From a checkpoint of a small transformer trained on Wikipedia.
Size: MLP 768 tanh GELU, 4.59M parameters.
Each number is 128 + 24 x the weight over its row's rms, rounded and kept within 0 to 255. Layers, rows and columns count from 0. Numbers have three digits each. The size before them is the row's rms in percent of the matrix's.

# layer 6 MLP down (transposed), 768x192, rms 0.16, rows 428-568, columns 0-47
094:104128098139127129145121152144134125139139125122140135122126122156171152149102177148142093130102142145110176172132116121121125164122102133164110
105:113108114129140098122130121121143126133114182102113084142102130117176103122138112147163085106161108149178123146160126131126099110116124115143116
089:144145134099137161134160127109168080096115101104098141088122134119114096140103120102115155113132168140119158136122128134152150151124072110158143
103:136101164130157121068159156140136169067147148112114186145132169129117104126138169113086151108119155118124095147135132162154115144096126148128102
103:131146139122149127115125094105143134140151159171146129104136136109128196115145077150106151103134139101155123143143120131106148118129063166154166
114:114111156084136143105158127129112170107112155076180160104151095144161118126156144153139110115092143107128124140134108127101140120112157133165160
094:127122143094132125128117144162122111118104139117114099148092125101143103183134140133148103092111132122139134182153164113128149119118139157157113
093:097088153099181140123155110144103119111124120143126151134158162112123139106132127133117129132082114129149118152101145083157142174096118141138154
109:114139114135104162162141135125162144150139145131105193150102112120136163148113124115135118123128133150136101185148134113108133124085131147138108
098:138181128164113105131129135131065128101135121150098120108129078130106128147102138120094121135105123106113154148142129129101098143119106120137148
104:139165110088124118087116184160117111111117129114112118138127136115126092135121137174164162093134165141110151153107122115087140075140158076129131
099:113146095113153115153118070141102111092114137131153099164123106106136182128165134089128144142108141101171141114170111109120132108171119145116124
103:183060127110122107129163125156123145125142150136153136090126110127142121100091158128176112157117120147120171156074155147142148069176145127174155
112:147094132132130133112161126129136151137089146111108129124125123162130128116114126112119152111080154133118188129148097110137153141111063121115133
099:088110114140088106105185125117103164124129123111050135086148110108110136155095119157172108124115138142092128091149172167130159144132087135146169
093:149091126197103147093084121138141158128140127109102116166103126132152138161094103088092169142087141139154131071126126093161126162113114069139142
097:116114129176100148115108166133077121156104133139148122148128155105164114116124150173127130180128163104150165126113109137117141128099151116111125
090:164113151134121073164129149108123108172149157185102123146115117078117149152112101136113155090113154150153113098111123162084142134162128179142116
093:115129163077089112108159161099102130145123124153145123108143134157135095136100157146128131154096121102152136134123103079109090122099107134104110
104:144127077133126133095130087126155145100104139122118099134132121090152121137152136195102109107150161113135110092128136119117127163114129144108121
090:096080125166110111096131103099155124148108166173114078123127133141145160161131145158185143117127127111098136125081129115135115126101131138137137
110:135105100130101088133115139115137134141104128144169156129137103118133139103109126111082145138131141111121122127147158132137165110147128089136155
101:109113164159143151165122139126089105130108123103107141098139103124130140112145137154113116122126111139115142116189113109133121160139139128090091
094:122157166149136161114112173127115137129147142149117132158133113133126075143118144125141086131156164090121139148121129152154093144158132196147099
102:144111145132146123160100101107142137154095091130135132148147132103144175103157097115123111147117113130113158105154159161133142160131111100116151
109:109099141133079107119147128123177132124100094159094137185118094138146127162141142140144110096093143112122127065152130115157130145111157119134135
091:145149133136120166117153110137111106111123085143126162093140147090153122123138122124132119127119096117124131136151111116219131111142092121108117
102:120144076109137105149127121137113107145164150138124116124093114096145132161159095135163122136128146152172125118134076136113112113097147161115134
094:119099100140098125138126141098119167130138084101155107124138137110122133109133147140117108072082160104129167125127128142117116100125175132135100
102:123114114102139123170109124146130131127137159112121093152156116139093098170111091115199118118155147177113115107117127108121135155103157124149118
105:146168097091179152126102141146143117114160105141162112149132071107076124153160143145141110121150115107132119112140190145124117151177123140117125
102:123144105120095128080113115128150090166120101102114101123128136141125141126147131127130149099102117132074140140148189105142107106127115177125121
103:143128163128101127114165119133123147118131140147091140121135135075146117125105112127111117141143151159134150146115176121110108080138110113105174
090:146101124090114095133121146113156127149100119141144129135112140060144123102085123109139140152147127112123131092109133139109154063130164138148116
102:125109124130141122108146144111188138111129142124113109150126145126131152162121182131083140096146085155137140177144123123133153105122099120142141
106:136156108108117138134135129105099153096142132164146128108105141081138149147162144136159127131143139101134113114109126173146131112089134139129150
096:118135127101123125105120141127108149117153105146169123202109125129092153096124099120126142141114123128173117129090124167100147168135122131121113
095:138116106083126139166123113169134143160070078086126158074167140143164146105142122126162061138134160095156165151127116135140150152137144115147131
093:137153122148135171120124093118125149168157159099177174121100138086108093097103107146103145115125162098133112148133150128112144140135131170132126
109:108153046171142098106139160153139154119137161120144136160085136104145115107097139126131169106117141144171147118117112144130149115128105145139151
082:138115146128130145138140154163168063180118156094124108148124116146150152154115124089078128138122119157165129134103168136121126141139112118132085
098:127102137089141169080136145113074150115128151106130109127127172128165112141116123107137132130092090111130120146138115123173119120132130119107116
097:154133148123154104153121115123148132103128129141086130103114110103100117110129134103095141084146084171120130119094155132172122133131122123152140
110:114195111098153071102127092131121154121124139104098128147117127106144102106117136124149171147097063116165131142141167125138131108135115141138131
088:060130077153144091116094113139178136130123090146151103139106104160130111156122101087121092101156139170135128133130103126142140159157102141059129
101:122117125152097062091135115178090108143124107144087165134124137142137140138099121124160115089127124187075125084132138112131119124161120124129151
098:111095133161123113108160142121142124107101207134114172135101119093109117174156121101120143141124147181147118111129138104121110101152140127153099
098:124130088164087117127120084141092146120147116141156154127062133154117124125119089103125082133098111148082149143096161132080095159096144155082084
099:158111187153174108122113117135178146157125130130135109141080112119140156152127126137170126138116125153095115128149123141154092101110104116104153
085:153114150099162107143121089104153114121121125096114097130142126112130154092160136141112128091167105150176097104119174102138131126121129102153101
102:143130115129132113147117093127155154155091107138160105136169133143110160117147128156141113129156069121149160167121140143065145109127110103140130
112:098123108129114073142089103140130092140107175136121154082147149149130100115152101127159146147087160138151119173098098153104102084146155082094127
096:103150139128094100113113110149073081115123107113107125130123106140120149088175130138119106120089158117138118158124091106163094118104080150117104
100:139088118150124129103085204106122134108121114156167109136073150155115129147164108154109120134089179123128152180110114132092128157128095097107149
093:148132164110136161155133127141123136127121134127133146092141143084100174159148115103110142112110122124167144132165173097157134133142146120184143
091:066108162151133128143152094143120142094136106152104103091133139110134143159132166198107103132115146090119133143184125145105142154138123080172148
111:063142168116142166091100122131099150125155099121099155119139094072108124107125076133108108119167132130116119125118122159149114096146156163154126
103:128116105108091124100153113111163129102178138113159131147130135167098126114073114112143143146175165147145131123165119171130148157155126105153113
104:158126115170161104131095128122122118148171118094078137132126082084118130127091114151150117121127150129111151157154131140125131061117132125141145
105:142163140118075114101123091145138137104123153122121089136118160124158121092129137153115111127119076107155128147155138094131125115145149094145138
103:134150134126086130119086097101128101129149112152143134116146126103149136156169106141152142166147146129110160091156153127111132112158145132138103
106:147098154139164126089116153132117161134130126109092106113131114086136108140113116120127123113133186123164097108129123116110137076156080143132083
104:086147113085130088090158165156104138133133134148135127144074151136112136095094143155128127087097174113157104142141153185098097104097150120161123
113:143113121141120125099150116104102106158149075131122110142123181160186131103139063121127142107104158117103155111163093101123129150150105112133123
105:140143130120126125140109142100181096137124079130135134121168149145143120111144118123163122106147126140163072115121116170163133095142131112154099
105:126157111114054146117168108177170175086156152142157134124119104172141106143144124135093106105125156088089176155135121159116143164116090139121161
097:132175105163175170170149078125147102100124146131151178134131139148119130136118119143133121094133126106146135083129146146118110126145153150120098
091:154102163126103126091152102132122185105143133160102160153117132137167142151126113117134146126117173148144157129107083120091158146116151103135115
114:165148108135152121148124147146168151147120125159123114127137106177121118121157154135115153140149115158188117152122129149116146146082149142141142
090:124120165161140106165134076101165125158107135109159123125116123106125152150112130156148128128117143112134132128117156136109106117124115132147103
086:117148107121088075132176091115101117116155147133102133111085116143107149139144141112126082087081159135144159108120041145120099139157124094144163
102:132158096099135152131121133105096150117147137165131137127089125118143120133132144111161126120190134078128126162139095130128145101173115081129098
087:146126129147131128121123106131106152140101095122162159141129154160121127112134070102108111119107148083173145128098143158116133126109119101131133
102:116156089154103168130077176124104142147153147118121111132096139173073135123108153135121076099131138109095113125175090144171117140153136143145148
110:133126131069109128108132142127124095100137150153159112151165132128092174127143089152112134130140125172110109129111126149131076088147137110134136
098:124121123097118145117145090108148128150150159136152133096122143140130134085142132143109135132126129112151139158105106115104130108147101111140161
097:171125125142109111123126093124109154138112108116128130113115115121149156121113099111115151126179164124107142133128119125124129123141115138152086
108:148139154149092147106097127121159100162101129150156172141132100148189094132130065132136127123117111137135093121133157174114127131143119158093118
107:137137084145190118129082146084155170121095153102124151154139116104117127140146099171142160154123127109145122130169142085107089127111158132158153
105:132105082152080139113135101143079083121103142105113133093127112114135105066152141160143161154095113148119108101120127133137126109092139094149151
117:109089115104088121110130123091158133103108097103133125144134122137089163131124100131134163143107086142104158121118131161190128156128080107137161
115:143083109143141162108160128129148164110143151105131158136142095146136131126135128112134120080147134115071133158150126098122089126148122107156088
097:127140126144151118113127127090098144104068133166185145173117104135114146159123121119120133149113119130093129134110138100123142159156109065047087
100:093110146141117191141080147100105122169134141150128137137110157145106072166090182136143109108117117108137138137100157154110156100098123130140145
093:137126133126122119094095088143114097130158152115099125143121184190111137158121170114142056111153161104140118145099103111125171132145145100157128
102:082124170118113115139153124131119079131093131123112104119078127140146123137140171148131100155117083160163137134138101126184148127124125081117127
102:157112138158150142119145127107185118106119150092107125104131153139188136136104144165120135138167125186156092147116135114136162133121113136086148
098:139137139097143128127113153147110120116147162102111148123102103098064095104111157100123137112102156082133137147147170174107127110146140094128165
101:137169141136138147108108068082129140145116136101160115153095098135139089123089173180078163143128174136178140095127141098110118127134143172149097
116:159116157113149113135112116130061118079152126136141153126093096111142148145175164108159120157135131154144070093122109170119120118098154100135136
110:135144117153150081133141143115113097089123132119096110159129116161105055139120137130117114160136097131120134120123148187150110126151173158106109
102:104142128081136120097123133104117131135136157145151128081105102155134115167123121114099124137101114126084166129159095131121108090140099135123134
108:180144199147157095109084112161104176139115119115165105117119113158103146104163090136139123119130134112088154120114128139149137087143131122135161
093:139131150132142134100109112134112101139129149159121122126161146140110138095096154118091115148111145119133130127181151107132100166110113118152143
090:146156123126073130120136123159171125148140127149149133137146129156160103132131150096113142173077130145175088120109097171107073125145176142114128
103:134095122080106097060115170157088176133118128085120146168121113145118127134116105127097113151096114125138147117078140142122142154148127154110123
099:117137159111135155131106111133122144094142143118095194114098148149143138139146109097080105096175132170111161143127099109152114093139154169127171
102:128121171163086110167111087137170123153121117149090114092157108106140156104101081102129166101129110153110141141133136142115118090127084145122128
097:144145121123175134124154138130074122101152092160139122128135133090106134135069094126104126167159132153127109169143112118142156100133111139107161
099:145149108128150106092125138154126149134180166117111120101156094120118128121092140143108119163077144148128083159102130117144144090171100131089137
100:122106134149150099160118109138100115132152112111146087139158133186135153125121082162139165138103062123137143127088093099101104163143100121085144
099:154127133152158136102128154125151104117109109155102162119111135162161150110119188120122094142130145145153128155119107123149135138084102146146076
089:145132142171114099134112130163104100155109164138095151176110118132091116147111120128110088159132080120138079172160178127076142093150145172141108
105:123123154122115108126153085083133104092149170107138157102098099157126097130079133165140096133124134174128104174120126151091161113140130124095166
093:090128116124123175131110133118166149115116150163093117122108139105114140129114117130131059130111112116135122082177087107108129116091155147130156
097:098146123085149116131084136124173149149130138156132106126072150138113130107120145141119156128104113125111128097139113105127169109110110140178115
094:131151130122134111088115126115094120125058160136093131163133158116109124095135106177140142150144136145144101106105100101138131059117111150108113
102:141076143116130178100112121111161130136128148102103153129129123179134148101151134105124157115186138145141138171105133093161134112116118100170121
103:126120116136127117146141122132137191113127118079139145114123140107141152136135127075155134079118099126101149151130115129110130137163159113139138
102:107114119116128138142127104123119129099114131148131080105132133068157132143117133134131158134126121131132059111117168143126152129142142106139109
113:136160142154134105144100125144132133111127086140115102110108090095111146118120086098104148138122129099118141113077136111148100135158143193164130
102:136117094121105137148112117122146155120157115121138141161162113163158138125105113128119118143116145131136077112090163107153074097165142131111130
099:146100109157094154169113105137168118156124093131134168151131153122097113126086163113103146118123129132122156125119092126117153111141110150098102
090:178125161103107161111136151147133165069108093155093142134139065135092143152117123131131107122109105159089166162073126112076138105122152149112142
111:133103138102111134152114135138110109121102102137124119132101140093158167095130162100134137107108116094134152173135156115107126123121130143123127
101:105152132127122123165131173102148134125145154096143115163144130128145115097121129117142114176084163087116080153102117142114088092106154136142151
094:154137100149107053162138100169137125162130115118139127135139135143085121096143147084134105120110133191132131122150136146161124088089081132130159
098:117094164127122108131118106126099117159137113142160137152164125111116119154148125149149155117144153116085137082093102171117111149118144093128109
103:132112138150160117119108168112105164130114116111083157130077122134115150102097160124142153105116090111130112093124147108137140138145122141115095
091:118148124133101082125169124145113162100166122174181133094130131178112125074160134133149108124109164115109154096146125108134105132141104101144135
087:149181145091112104158161156096146142161124113134130174119147126150101099120143079130146126102142110124108137123112131114090101163156092125150061
106:152147137115133132140119137098142133122223152117101107145161141139110147076116109115123140142108123140136137154149102151097132148162151137117112
097:103098141138111099127136084166183121117134126121122130158128145126123132140116114114101168121174154133129137197141107182145111129163131107157157
102:130151194141145170132126111120111133103178109145114133106091129120099124100146128084139129081148142084119116130123139112102144099090136067097115
104:110143141093171131164125122118107118123167086133119090151104119123109123157132119114080152119124168133210169105113076141105147137093119099114128
116:120131124083109128139113112121149146096153131159161149101131140143111163185128150136138137154148068080160114069069131155096139135103124131131136
105:126108144151146113093138113148112092125098129186119152155134096105114128116114091141162163167091127122100123161124143122153160134107118184133160
103:183174135128131109153117154108139142084134162111105142148155106143146132119071090106126104134110160160158098109174141103129130134108105104134139
087:126137168126174142142149148124108134153125106160129101127097153152145102139112118125153127125140114138151133111148084162113143102097133127085141
113:091122099154146139131101122135117114134128113157131111133125077139148120100154144082134138137137083111134170160091144098166108099126147141120103
096:138151100125134113121153157129137072149099160164170126152115123125100134165145119148085146092136104163178107108167091104101119149143131171174140
093:134117110089122124091143138126097107162094106119171120129128105096126113135134094090144133156143078140110101112130134153147143146143111152094188
104:092133105124161113165094110103094134151115141120118116117144116136105140091174128191139123112112129126191091150129133147153121151165139106148128
097:124127138153108176141167147166102147121141115095126114127101098145106153165132097100141144140154108104129147166122085133152098103069103096146156
102:103120145097127121121088091118075151151137167125142147177104124076106115131128177121125176134120145136101134142152130120113114110161144149127125
091:199114135124115133122141124148178155092141126154128126131153122121098134114166165081146111149130152162162081136126132108094171075151130142128148
096:125167118149125144134104152145133123113107109102108142112113097165146128139138095118109096136114136126119118144093134137109153104148112151106113
103:177102128113121142160118113137110125129126133144086101087132154094124139113165173069123109131120154100142138148106159149113078121167138103124123
100:155138148104145111103144148090133143124095113131133112109128134124138105117133167132134140098174148140119144118137135083149136077141159136105159
099:104104160119088104102135103132096088140137142129119090113124119113151146183154172112112174084145123085159128116158141154144106137122180155149113
100:127133134102152129122137110113143110118114152175104129087147124132106125126160118141145144105104125116142147154151163126128119153147111124172113
# layer 6 MLP up, 768x192, rms 0.159, rows 429-569, columns 0-47
098:163090147159134167107134145138140136144100177135150119152117154158133150114139158135102113134129127153128098118133087167077123099146108136124148
088:145122110121125103143119121073144113160107127087159165154131164090148173158114142108153076127141148155123091138125125149174114084099154116078099
096:122167132099117138087118127150127115122152119175126154141099123144124123153094151084132115140111103155133110145172109145138117124165099093162094
104:123153139129101076116127159149126132129143157177158126115082121083150112152128148103156148157077149101126121150139202109089116105140130125171123
101:132132100145110166125100125098136091095127145143179145106126113156108106145148123109093099107103152122101141144129113105112139111140115144157136
102:127149163101088113142131141117161159103148149094102137105147156138145179116125121112116116119128145117150132144095125131085148127123195138135141
101:125087136173111085090156134106130103152135088147116127120131070136139138130109138119149148124143104127147143144072101139178124118119131110122107
094:122119139134142149153130152132090157132104137159112107135130142155139091137105152146124152121111135150138098112147106123129155127098112156138125
085:127158095182154116122122110114155104124144108149120124152076135148147165098063167107166122126113114104111119090128119105152124142178137072097143
105:143145148103117148135114135168084113151147128150122113116137113116094151131140115079170141090157135126122106097104139119158140146079139136127139
099:122098114152130139191118134136093142162159169083154140152162074134136126147093136132142153100097168139118151135112150097119142129132115155160143
106:149138139130141151133143146115140122149119116132150146118090131102104103110128123120165137135138113172089162115121120083110121106117098097126103
098:140087135130094185128112141089127112086097121151109101143092119145083147132145187121099103108112136139126138127142101080156111162148071136140132
097:099129123163114125176102087113128106134109140088140098146129142075115124101119141116115146110124150080139068160073136157131156123128099125165135
093:136159109174122131117166083087126137141124110127087111120117171138116137104117118118162129134110100131149106096132115124159158103146125148146099
095:126146173125144130129104194152118116120150152150125131109149122134099133161122167120089111152118123140088107089164166095089133133104158127171127
113:128125158115129167169113140128122097126167068158147133097144126123129166148109122092129107100144102112156093149118093137126096168094176148116165
100:099174125119123114148153137087113104129161116108107092123155112127111139163173123085151149104080178110120071132155150122080130183148114103119143
103:133117074123145111113159117160178133108164108147132133085058162134160095126120157094175160146115127143158138086119166109146097126112173132114130
100:106129142116152166126155162111161140144124135123126139133160086151105146136111161099107159118116104117092143074087207106135159125145137104131142
101:157143124123114111164099115134117097105116123139122115158159157124131135133164150157107107154109140110127130147091169092120111160076081130174127
109:137134136147143118123178112054124135131155121135143135116143157146118129135163128104137109143111126130089105158127102131163132140106108139116122
105:104133109119089083174130119116139110136124059077179132135158128123152127098124138149143147094136123143164137112109151107117128143135091069083143
103:109112115148108112127124113124087130121138136113073111170130116124121143138138125137142096141103172098107120144126074098119108125100133150145152
104:135162116110121168159100140117134096090123123147122125110148140125080124130105112174043135134116140134123106141113121146079098139140136116143152
101:072099137123099145167109125167097127098138130097126142119156123132121162118148144114149172127131159164149148133109126126127132121119151109107162
107:114147116096110123123129094175137100104137124133142124089120091169123194109142147118129152145128160106099117097143167124127094136146105108103151
100:130135127127150186165126106151061141114149090159120097117152120108144127119135134134115179139128099093094138100112108147143107135139090143122118
103:132112104094147156119149160175135117143137112118144154120098149188161147129070122087137154152130115141087124127120126107143142096148125106088153
107:130115074140152122126179143142144102127093167128117153128090142158132151160147149156130126151087113125120121128138157133103171147083131144126124
096:108138113076133111118173128185177099105142115146094155081157160098120134110133103088133149123106160103146108120089127145111120145143127143123070
097:122155134119112135104164135139127097153116097109151108080116119094084109101146146102134105118117120148094143139174119132177139098105070129123164
088:101141096110152134150112122114089113106147110160095141118109140150173152135143132103161109118126114108149126139113121097109132116103127115148119
101:069149083146167119131115142159136125126150090124168097118126124135125088134126130136124072103117115084092123103141141150094148103125119099134171
103:143141097117150166176116115169142106094148096126125085130137129115087141131148105084110143141129128161108137125130187121104134134096147119103131
096:149084219118074112128091132092125160146152107144131107155076135144138156093124083109140151141146102168111102126111098124103120102145100137139113
091:157108097144112131138131159130114146163126159131167104132074127110154139129075153128155154100071145125096135147117116145123103128120121136105135
102:110121121145107100148146142142126119127191135145145131102127111141079072132155088113103091111131113126158143113141139184155140107132134137141120
105:145168096173109116108079077099131162120122109110110150136125124132153128117148118113135135117126155087157115101133114126111112113126116130098121
095:149100103150100123127125121144131104082142079127138125126140129109142120128112102130178152121135143160110106118116142120168114094103151136084118
103:126129082151153128170135127134138114123154099106118132117132180142135159173134093106116144187127115154155072159144112132114078155126127123091120
093:144153147139084137148116115115126093162133145112122107094140135143145118116091089124110116122131149144133113132124121111167141083120115118156110
111:123140112153124089145095145122107122134159130103131149084124115112105169190131106093142104096103133121124117133100119156098119161135146107149059
091:138147159080104156171111143101121096162109120135140122137105128099099166106155151114136164131079106097093144160100131108139164106136093164100132
100:113094155141138105120130120098130113128096106108133165127116130148150117104116158086118154158163077113144123106124145076135098159081110135125094
091:145131170144152160128108146137116121128145118128100172130139129116169153117139107133110145098133150131107164104136182082127155097111132103107111
098:166159136123130135137095125152121140129131164094128080167122151104159107129125120147130144115106148162126125134167111098110144128060094139142116
107:179106153144147125084135118110110132177177152150132125108113075132122127129127131090136081106136098123119142138122145119174137125137154156118141
088:153142125140091119128120141107157163136127136130146126130120173139126120169125138106175131162104161098137107187123156080097155057103131097188188
093:129138175118135143164115170128109134115091121157104146055095165128101119150090107117147120129084181118123161159117150135165126146126142136129127
095:164089121107141105150144186126139125146106107146143102136167105082109173161130143139130140084078158103152129100112137148156151123116088162127141
095:179128166109158134143137160142161156136136120110154101125169117108136120150120172092104108120140133137113147116125174116096127122148111106118105
095:139128145151147122113128116159098142120114113140122135105154120140111112120112162104147117141171147161122123168113136152117142137146109130092098
089:130165138151121127115118105089155124174136114150131119103147122110131138094113130120098106136108121136104114094109119147114125111107150079124115
100:124090108144090145127154087136086095142101063128130085116158183124132143146135137127094120187134119114157140112087108125159105127122139083183069
102:105139125134138076178124145134118154096144145163111124123165121133127163136115111119136148178131147127094106144155127122112129162133117101141127
102:137096171143108144132109172156149102128138120179119153134121116204131127140107112118127126141120144083108123129098102172112117092148118124116152
104:132110171148105200095159105103086101147095143167131167119142136135138146120149141152158132116119131168113106109090114086102150142118131120125161
103:086129119104114084136185103128153134118131088155125138155108114135112120120125173082123147117107129134081142140155118138118151168112132072167137
098:124139134118119122118142172152151098126132146153123197119095156155148145143149149137120133174079099147112127168137178151130136127141099098075129
105:092115128115111138137148134161152104111110138134105183142133134170135090134126177129103149131116151139086122145109103118108168129153157096130138
110:104142116145070143131087152172136146156144162103133132180099154122095132155105109118123129085122132128116182098099113128125151124147119117138147
105:131132097156114147151136135151126127140153101141117116095134146117138091119107081117104167158143160122143114063117136133124141124146119131105103
093:139117166126091141139122120185143090102134082109121148136124127115119126131111084107111153089115136108077122136090109125131178149120150118104153
104:130107161136128101095133083156140110134178101184116127095108129207154114100112144127092145134085108122109141142168125151126145148122126161159133
089:153146112130163110146131118128134104067131155115160100129091112152119167119194134105108110138124156136066133130134098134111141125118149067160112
101:146139130138110106140158098141140162154128129179119154146148162095133146163116179091159112112150163136081125126121101135157124114133082121110125
103:129130140139138114132153166085123154173113106106143177130111075122123111127177145141149171133114143162073130157115114131098135132096141155130146
096:142184124124106107111126134179157095130113150127165129140104147110109152143138124151119076091128131095094115124106087121117137168131134167129091
092:137148190082108126091141173138138123174120129082152138164157123171109119138117156145139139101119171108101159091114149124125112167138120119092108
108:126143132155144128116128136165129115088134124197100139091116131108106131096118135107166125128119151105131126152099122144135122090150123145145129
099:098125114140120113143111100132117108121103136135127124123159072108156143145146153154106124115121128126102144112092107145081085120132074099158129
097:113134095168135064139135120122125117158150105118112132147094102180168088123116122164114083116080143103148114126141088168143166128134163136106088
102:146116113115149077121127135156170173150184110130103107109110114112166158131106098147104130183120145160121116156140125092114129147094098122107095
100:157149096153152128114113099110155114126141142106130141133121137175155118110153130135164120072075102152135146115098145144133126140153139158106131
095:164128139170141097121124157133101124095136140076168076096106152128111138159128122118177118142096135108079134125154141121112132113144096100120150
103:145150121160170136135081132067099109142126122132143109127162142145147141124096153150123117108132144134129112112141133152144132111089135113171105
108:123103088141123111142133122138161143153130108141087120119082085139088123133119122148139134146144096124120122182166139156140114149151124110141089
098:140160179147164165121096142114174093142119101111141100111143152188159168179171137081130086172123136119141142167104104111144121127129176126135097
111:130123132124139143113180083077155136126143113116093119137145088158098149132161143117161177146125118113109095122107120129126152150108161162136086
103:160141130089115107112136135061166094158127117091099123126096080121147146112126141141109147135116133154163134132094187124114105134133108134155082
102:125144093104111125121179145107112130118099092127124113117124118111133178162131117100150122141139158173124092143088135112121112065126168145139141
097:157139152159129098126131104144122159146175150087107130152162163131115152126115131139109144082151149139094098091133145148166106125129086107120089
100:156119141111120107109101163117127081134146137084112106133122181105081096134096174154142140109120173098097133143141158148156074120119184118147128
094:135122118107160117137139146106166115104137129104157114141137133153097125140107137078114114109131093160099139132107099098148110117109116100153181
095:103137140095133075138138111130116118111116103155109126105111093144106138144092123126153164143135126095113110110132092103128121163139120129153081
099:141097115151117127095109143155165112115151118092148111132120171125113126177126134132162084133083121161136134123101128138122129101127136130130102
099:131130110120159123157122134130152116126137094142176137133163157071145134157161130140091121121083141140158115116154114096104142105125096117141066
108:136130120119132110147143103122135094157130076166137094117135115120089083127108150100169097132103119127122156126119124114135141115126071134126150
103:116123099094160130130080162149148096120072126146157121159138125134118150093141173077151095130123153120100127103128086129101164137116170164137105
101:167111113125085126180129170168132146121139121133133158173105164109110111084102157106136139073100112149101100109142162147112122141172109123145151
100:102148110121102131116169140136132116162133073134147067168121116169117125137141139120154080107109140123124112166121115143139126121140111140148133
098:111101143133150150122102098127132094094107131137124141122108092102101122092175150096163120105089122146140104116082116127110148134127160140173152
102:148111125167089132176139113144144124153146110150119138096124102110161090150116172151119152171125082127135157160114139138101107131082099122106130
104:133129097128133133118117145129115099107113162112149132118112091140109163118087140120180098136116130089130104141163140137119101096135134125102119
104:148107137154136140101157123133142133107138149131180160129125139172126131151146149153154094141109095142123151113128047109153137103096154126148140
098:150109122185162138129161136132141162164106088121099158130134122100142115115136121116127091103096143083126127140117143141157149100150118156114102
107:127121164142107149132112094133124108112129142145129137090106092139154121112133130130167162167100108133140147127142141141110126163134143109083086
107:114203135120093109147122137120106113094133109098112093173157160147111106120104077145173108063121095102100089110152135124112149142138130106098102
105:096096114138111113113088116155134137148115112127146137137112165082136155130155140144118114102069108139140076126124081107122109090118147129108115
088:095127106154102102125145140161148132098109100098135113144116125136156108095131133152130156173106132162108101140141126145111105133085132177112129
098:145120110129089143123109116198131124145114145125159146113148090157082158125108114113112114149136120110162114076140126138150169139153104086098125
108:113121138131157139161138113133173094117149071140122124119152110134088117133133138108116162179108088131155145137133180162096119138165107097103139
103:150122125165156124197096139131128134163092097165117145140135117102134168114134099132117161137132110131100126145127153139146145152141089151149117
103:112092121153118077148169118139112138145105102129142112120145138126116119141116122132119157111106121110114119146146134119093124143136139131120122
098:172129128115133115123088138126126125117131115158102134088128121125089105139105169126140101078124100133152156125115132145137123112113098138137062
103:145154122128110107143161149107171078127121129152160139158108088113110147120132117150160157151135100140182146066119144155120120133150103118127111
099:123132117139119128088141135117108143105143125170150150132112154105125099105109134153151141114164172121112137102164121133122158126120128100165146
102:155108126154077145115096092120141101115133123121164143117110134159154160152098126077134124132090126103073141145114131135138079133132095089084147
105:160137128139132132106137181147139144093165100156132119083123107123119154111116078125074121131100151130105139161105162153150127162111140142113113
115:134080128108139094143137154131175135152158130139146117133145109100123136157124142113136115100131102139126141130148152141130123118137123123125111
090:152150096126128115151086117102126107131157141126090074146145137174132134133151123119103096125111126095131145139113119149155115161091100084200089
089:113126114156164132121119119166099114147172085103137180115095106132126135139157094133109133095090170088126151177105118089113141147075170124136122
101:081196127099142129122132174151090091110114151134122137155138104122140115119119109108107079114108151131133131158160126113163136133094141144090130
108:122104145150115146118165157161121120151143106158100093113120117125124120121153136146127126123108166100106119110094107173134179147127117134171135
102:125095129143122091092104135143135093161145135172113158124131163128146131131136191108164125123137099154149123125133132168135160150167124137100112
104:183115164173124126099153163105081097162146118137165149146135112108124085157125082065128115149124100168136123088153119136130131126122142131100136
100:134160122170144102146111118183177117144122132141121119128117137125128135115133124163148135112098155099106131100118138127136104160113129145130135
092:135122109109105117144086134128132116163133179141141106184166105121105124159142159150145126123146112142166086114131132103124119103121117106131130
085:114144118150130116153101112108127126135135129131089114104115110091112133144158135127139132144122138142098163117131131148119084062148108156121147
108:155121117149137114177159146163144141128126148170089105116169135081067130133166124106112111144120143135144110116084084145095159107146127117126155
089:112137150119068162130155141112140147104153158101138121170105135122078150126126102145157119151087133143162172142131135141163132105123171145126158
101:158086108131121155111131123111143090144136145130155190136114130146130124099175160131127139098111082164101118117130158134143122120121143104101098
103:174156152144075155134149152123129131123106144130129103121138127140112141163148108114099095094133128126150140157149108134128124158097129091121113
113:161125147146068116126144094117127098100129121124114131111118133146125153084143114095128111099108118122157125131100143150113088120183139117125141
102:147136103121114149139145154140105086150159134129115117137134100141106107146137146171122133138076115142143127144111131117100112151122151112171125
103:075111153121137098136124143153113095140117094133105145158094160092126162074153139129126120098108136116115109109129104109179097153166173116128143
101:148078161168100120114124110122116132154110112144149184113095109134191061098117096116121129129112134086139151135118113091102132129095132131124129
099:127125106155121131177138155146095098153126139125098130105119142106095115114085149128130087124114099131152101121108113147127083143138107089129126
102:100167108144112148160107121133120124099127121126110094139146105108138107115154111115142161124138088148143107150071128130088125119112123156129145
089:088134142151143108103117112098123109139129108097096120140111090150139113126130133114137153157140142109089159112104115116174099150094171116115114
106:136133145138096122147160121078155128121112155116156150132134157144094129126116099116107134142102088132112145089127153154149078104069126104134106
090:130117128137113074142109114129116110102136142134163118122139160135160113131098162105112124091107108155130071092128170155092135154118154133105105
098:120106136149121137094125143129140141112154145146166105150095127141140132134113104087132121115126139172123100109147150133113141156131082117107117
092:106152149172128109116112128161125099129135128141136151157118097159124136145082121101128135125079100160053167164126076127115120095168112178117103
097:124122127137146130096128113115087138161128140125098146131186111133177094110143123124096129115116166127105122118181126133109119146109126135147099
097:119181141123099154112108135139112110112086125158143117197120129134104155136153135115132095133126157140115095088145166171121147132162092113144130
100:138133110107107102134129112089155130087150093123132126150124127107115133148109147124140099112114141118109187144064155108143152143131128134131167
098:114161131117148130140155062098130118095100126174144156155132145122125130170122126125112137128095148135086108083130135106148119111122137136159130
103:153159107122137129139118162083165099125104103161136119139149071147102103095123178135111091157129107108104126089113120081175117149147136114113142
094:145103141133129133135088155130105118152119124142140145148105106147171133107149116138118113142128148174120140195172141094120125176157112157075160